From a checkpoint of a small transformer trained on Wikipedia.
Size: 7 heads of 64, MLP 1792 tanh GELU, vocabulary 8192.
Architecture: LayerNorm before each block, learned positions, biases, tied embeddings.
Each number is 200 + 30 x the weight over the matrix's rms, rounded and kept within 0 to 999. Layers, rows and columns count from 0.

# layer 9 MLP up, 1792x448, rms 0.0411, rows 403-409, columns 224-447
177,163,211,182,245,207,219,236,156,232,228,164,166,176,219,194,214,164,209,185,273,140,185,224,251,162,218,219,239,194,197,169,205,190,132,193,143,163,211,173,229,175,211,201,180,232,212,229,205,228,197,132,184,220,235,228,221,180,218,210,243,205,185,222,227,126,229,232,175,173,175,149,211,172,220,174,223,121,167,170,206,192,176,236,180,172,177,184,174,167,216,154,210,224,242,217,200,236,198,247,196,209,200,190,202,228,182,174,168,165,228,168,161,245,244,271,200,232,223,155,141,214,198,165,224,177,232,180,205,255,122,230,214,180,212,181,219,171,175,190,236,190,241,244,195,245,193,187,200,223,200,180,232,208,151,222,215,208,143,198,225,176,171,220,143,134,234,210,249,205,213,167,144,232,204,147,165,185,184,183,139,182,238,203,225,150,217,155,206,258,250,155,185,180,256,174,226,181,229,232,143,194,213,213,171,186,203,161,213,201,155,202,191,170,170,187,234,202,235,229,218,191,234,197
233,171,173,179,209,213,199,152,175,142,202,192,186,187,174,179,192,176,212,247,258,265,180,212,211,203,188,202,177,231,241,179,220,169,200,225,209,189,210,180,254,123,225,171,227,211,219,213,234,236,193,173,221,204,177,223,185,203,174,178,178,176,192,148,139,199,298,217,150,216,222,209,146,199,207,208,132,201,186,203,189,232,188,215,239,183,196,199,206,200,153,195,211,217,228,205,213,210,186,174,180,215,163,208,232,189,225,156,200,218,231,243,148,186,203,220,209,224,166,241,208,173,196,216,179,201,157,182,202,205,172,227,177,189,271,164,149,155,237,211,214,215,249,204,143,190,206,244,218,165,201,214,259,179,185,202,149,193,163,164,211,208,195,274,195,217,221,210,201,218,193,206,219,219,245,224,203,186,247,226,157,172,165,232,226,180,210,225,166,198,228,195,191,243,155,253,248,227,188,232,208,169,216,156,219,245,226,179,201,213,164,172,176,218,157,184,213,234,178,229,184,227,186,194
193,200,194,174,216,163,182,235,180,179,214,183,224,258,140,143,216,112,238,200,205,223,162,222,199,185,208,183,178,161,189,236,233,199,185,220,251,220,193,189,178,166,218,226,172,186,219,192,190,203,205,248,162,233,214,156,211,221,191,213,293,188,185,232,241,195,206,136,180,254,185,182,220,185,232,193,169,192,155,190,130,221,224,220,190,200,239,170,245,215,217,188,236,207,257,205,168,212,224,205,216,256,156,212,270,115,214,175,171,213,194,156,207,252,196,137,162,255,256,190,196,215,213,237,202,271,156,202,203,239,169,196,199,186,127,204,220,151,217,213,199,161,186,165,201,152,249,243,232,188,205,231,210,231,204,185,179,190,235,175,247,208,160,187,197,197,218,229,217,224,199,234,150,213,234,127,233,220,161,171,184,189,196,193,193,198,208,193,187,186,186,220,171,213,160,162,227,191,196,196,247,198,200,206,164,195,202,243,255,161,155,217,198,194,209,227,208,210,169,220,173,224,182,146
241,208,210,230,215,178,217,235,222,219,199,209,234,150,214,184,217,221,177,166,167,142,217,216,205,225,221,212,206,216,217,224,168,177,199,178,220,213,178,168,189,218,171,225,184,228,208,178,206,215,201,199,206,205,179,202,239,158,221,249,228,244,227,215,176,216,240,163,178,195,208,166,175,230,193,233,225,221,242,227,198,193,204,198,197,226,182,251,236,182,165,222,201,206,212,145,196,225,182,199,228,195,191,225,200,218,174,172,219,183,188,240,172,202,185,186,195,186,259,194,185,191,175,228,250,184,227,203,194,271,227,207,175,217,183,224,214,193,174,145,187,212,176,168,194,206,191,240,244,189,169,212,203,226,199,235,203,213,207,191,204,257,182,211,215,223,206,212,249,220,146,234,173,173,173,189,204,240,191,161,207,140,182,148,213,180,221,173,199,193,173,161,204,181,174,190,222,185,201,219,193,258,188,241,187,151,160,214,163,167,191,212,189,166,250,208,183,181,211,179,277,221,164,208
122,217,162,218,206,250,241,205,175,192,250,226,233,231,230,203,199,166,198,179,212,242,171,130,191,291,186,177,261,218,230,237,158,150,231,160,265,143,227,150,174,156,222,248,195,257,172,245,183,157,182,178,171,229,272,191,217,192,178,229,195,270,130,227,149,257,248,209,196,221,162,180,197,173,220,200,201,190,191,264,229,150,216,157,168,261,228,241,221,198,136,231,196,245,204,120,216,174,204,173,192,146,200,164,233,188,172,240,215,171,200,164,154,186,157,202,223,237,223,184,287,124,188,287,200,240,216,184,195,218,256,189,260,156,226,234,223,203,195,239,188,201,244,181,223,245,256,179,171,208,212,169,243,238,223,157,244,247,170,137,238,241,129,264,132,264,169,247,177,179,218,198,220,230,197,209,204,190,157,189,160,151,129,188,245,215,163,238,214,122,198,278,231,210,216,226,136,220,160,270,220,226,179,146,112,171,202,210,228,172,198,278,187,219,239,222,187,141,230,281,198,182,292,245
171,241,207,217,218,206,238,225,193,179,171,215,214,197,192,178,248,282,205,210,232,219,192,192,187,212,248,231,184,183,164,253,213,209,225,203,191,160,248,170,222,249,190,235,263,234,271,190,203,211,150,205,183,180,170,218,208,190,174,234,207,250,145,186,209,188,201,212,229,164,196,248,149,135,213,219,188,163,237,243,250,171,207,167,174,193,162,207,208,155,178,148,218,208,199,199,241,202,228,222,192,205,177,209,222,160,204,210,239,164,216,194,213,193,214,193,198,235,234,250,161,232,267,247,232,198,209,205,210,178,196,258,152,184,223,248,224,188,226,175,181,216,135,201,183,182,168,161,183,225,246,251,244,225,206,258,138,192,257,197,226,192,207,228,170,216,178,252,254,188,211,171,230,178,207,210,191,260,229,188,214,193,206,242,192,162,151,248,212,211,239,262,191,158,127,194,156,258,242,189,215,257,191,169,172,222,210,224,229,192,171,215,176,215,236,205,185,163,165,172,269,175,214,205
254,205,229,186,195,154,174,207,262,230,214,252,209,179,187,238,193,155,179,223,207,184,160,207,180,199,165,170,233,166,164,222,195,180,164,156,156,203,193,191,139,216,157,171,188,195,207,180,193,176,255,220,204,207,163,172,193,187,152,278,218,197,218,224,197,215,210,169,179,224,178,212,233,231,215,208,191,230,199,201,177,187,207,217,200,177,194,205,144,192,203,201,195,194,245,267,168,227,146,267,193,180,228,158,228,239,203,180,179,223,173,205,207,223,192,166,229,198,203,226,145,209,200,234,165,186,170,255,229,203,216,157,199,174,197,218,178,203,240,182,203,219,156,224,224,283,183,178,135,203,248,169,150,222,208,276,175,215,160,245,256,170,211,186,160,231,220,208,225,144,190,202,247,179,227,288,189,158,179,196,165,193,241,243,241,210,222,190,155,211,167,182,182,182,163,222,249,234,241,214,187,237,178,167,175,219,198,186,218,270,169,172,175,223,148,269,245,186,177,172,216,224,165,164
# layer 9 MLP down (transposed), 1792x448, rms 0.0411, rows 403-409, columns 224-447
201,217,192,184,213,172,211,222,219,186,170,238,226,205,220,176,234,224,223,203,217,171,212,165,223,169,219,207,168,269,276,211,229,184,181,209,189,223,218,202,143,221,201,235,188,215,204,176,191,229,190,237,205,199,214,185,174,222,198,198,174,227,222,186,224,225,205,171,195,186,221,206,174,195,223,212,215,243,203,180,219,262,155,172,195,162,217,221,213,228,137,203,182,207,176,122,229,219,250,247,222,159,216,161,189,193,216,193,208,198,217,221,162,178,165,209,173,231,180,204,191,178,227,169,175,162,178,248,221,191,237,202,127,193,157,180,212,228,203,176,183,197,195,211,196,164,226,238,203,133,184,209,242,250,206,243,224,190,254,221,208,240,182,197,223,196,201,205,246,180,243,165,221,167,204,180,194,253,194,185,216,243,179,204,203,226,251,197,183,193,182,196,240,196,203,217,148,186,180,198,201,184,243,191,220,193,200,215,206,240,166,163,210,235,208,270,222,173,208,164,266,222,171,199
144,182,201,205,204,199,200,238,207,191,219,205,229,221,214,197,214,194,187,190,132,200,135,225,252,209,249,188,224,186,213,196,166,153,201,236,187,202,182,154,211,176,209,257,242,150,208,134,177,162,204,208,167,231,178,277,205,146,136,219,196,239,164,227,261,152,186,143,195,170,201,166,243,175,175,164,201,203,198,155,206,222,214,232,183,245,204,255,222,156,188,224,186,140,148,140,178,175,252,186,219,187,216,225,157,166,145,227,183,251,221,202,212,238,152,131,172,210,256,231,197,251,196,206,187,193,213,159,194,248,208,201,200,184,153,242,222,189,216,204,203,159,159,195,244,245,176,262,181,219,187,186,210,136,233,201,225,210,182,205,209,196,196,199,226,234,187,258,168,181,173,229,209,174,161,184,244,218,144,170,184,187,259,242,217,200,195,170,268,212,202,173,177,226,227,149,195,197,186,185,196,205,210,153,233,159,179,225,193,166,185,168,165,195,198,184,182,175,185,195,238,147,265,178
164,178,257,137,152,137,165,233,145,120,237,232,277,172,256,201,200,176,155,149,280,183,204,222,154,186,197,208,203,118,195,266,159,184,202,192,147,224,178,210,102,199,192,196,200,126,110,210,132,168,203,208,209,186,203,197,181,202,233,198,179,196,200,219,181,222,188,155,156,245,222,187,149,204,178,238,163,190,196,186,198,289,161,131,200,217,170,157,184,212,187,242,180,187,215,160,166,216,245,158,156,245,155,161,283,168,198,192,207,198,128,201,203,174,196,163,176,197,234,124,216,203,172,212,138,247,141,196,195,184,196,212,228,197,182,270,215,207,209,163,144,228,215,170,162,199,258,201,225,214,193,153,223,160,182,238,135,217,182,226,214,187,187,275,208,179,178,210,260,220,202,245,132,184,230,173,206,169,230,186,217,242,232,143,187,166,152,172,205,208,150,213,161,181,146,180,211,177,194,199,210,153,147,209,205,194,164,191,234,206,249,144,188,138,165,201,154,191,212,164,165,129,180,168
228,151,217,195,182,147,179,204,219,181,216,136,211,233,215,167,224,162,181,118,224,222,170,215,218,180,168,225,183,192,206,188,179,203,191,235,227,225,205,171,156,211,170,183,195,201,193,163,212,187,217,217,220,219,161,175,188,265,225,180,183,173,218,226,193,220,228,234,224,212,208,192,214,194,185,155,149,210,214,205,157,224,205,256,187,180,202,173,154,188,253,218,216,214,222,218,233,170,210,155,205,201,238,226,154,212,173,215,267,228,203,145,167,187,160,219,204,226,154,215,124,223,242,167,205,190,215,190,212,237,161,181,200,144,185,176,201,177,242,196,190,186,225,191,221,193,247,189,206,246,220,198,224,155,206,209,164,217,168,170,193,198,191,239,188,198,145,180,227,242,217,178,198,209,177,253,197,133,224,237,168,191,146,232,247,165,190,177,197,200,165,145,233,175,144,207,165,217,191,229,223,216,212,210,182,237,221,189,216,169,185,174,246,232,216,178,182,250,249,174,219,247,220,234
199,203,216,192,207,153,219,188,199,230,184,191,212,215,212,189,187,223,142,153,154,142,182,110,194,209,111,204,213,210,220,179,194,159,187,183,155,205,210,166,222,149,229,182,207,172,182,186,168,221,211,178,176,204,215,172,203,148,169,234,199,219,197,193,170,184,185,192,157,182,145,160,209,167,161,225,201,168,229,196,194,189,200,216,210,195,221,196,204,189,203,206,190,173,226,156,208,222,211,195,137,101,265,258,231,195,215,228,172,135,225,181,162,192,201,188,150,202,173,143,165,159,218,216,153,222,254,215,168,167,163,188,249,177,176,227,137,186,176,246,162,284,203,193,224,218,217,202,210,157,248,169,212,201,198,223,236,262,154,179,197,172,236,202,213,242,182,163,207,183,260,217,112,129,232,205,151,244,176,259,229,236,179,218,279,243,240,188,218,176,213,201,183,225,191,194,180,178,182,232,208,229,184,184,202,230,242,200,234,187,148,272,228,172,216,237,215,178,168,182,219,199,239,161
151,156,204,222,149,204,168,246,173,127,208,214,196,216,189,224,234,142,206,148,194,237,209,219,152,195,206,189,191,207,187,163,177,184,192,204,167,189,209,187,187,224,213,216,183,227,226,245,212,173,251,180,190,164,144,231,208,249,128,210,201,173,171,203,226,227,221,190,238,177,174,171,200,187,180,190,244,179,191,169,214,198,181,236,194,175,149,186,186,200,195,243,201,215,230,178,199,164,237,125,227,166,187,242,201,197,223,202,154,181,261,243,175,188,219,226,206,192,236,187,201,197,222,232,198,169,174,231,210,200,174,156,236,187,192,157,189,143,170,177,166,218,203,191,172,198,226,216,205,302,164,148,199,273,199,186,204,159,170,198,178,196,219,203,220,223,165,166,269,131,186,199,219,226,174,216,221,181,201,194,169,191,216,207,194,168,163,185,161,186,233,158,214,238,174,165,221,200,210,206,188,185,227,242,218,167,226,213,261,167,173,219,193,213,202,201,202,151,204,162,183,202,206,197
192,245,196,174,215,233,205,211,186,185,238,189,222,224,247,191,199,165,153,197,219,184,142,208,236,224,176,214,244,199,237,218,188,196,217,202,163,206,218,218,208,174,177,271,189,160,226,187,214,173,214,179,214,247,254,180,179,239,163,220,246,156,175,181,169,223,208,157,282,150,229,189,152,204,170,228,166,185,259,197,198,224,196,196,200,167,203,237,231,162,228,218,151,192,184,224,196,127,166,219,185,232,218,170,200,187,216,184,159,160,214,224,188,189,168,228,162,202,234,190,139,168,137,202,202,243,209,174,143,164,220,177,230,241,218,193,203,230,218,195,245,184,182,206,135,204,170,210,175,281,246,207,196,194,233,198,186,223,220,170,201,160,237,220,216,161,188,214,209,231,209,169,209,207,187,220,196,145,218,240,178,199,201,141,177,204,181,196,184,232,203,165,175,150,231,239,219,209,230,182,194,226,198,187,216,209,190,175,199,237,175,168,191,140,244,184,174,179,194,271,183,186,203,202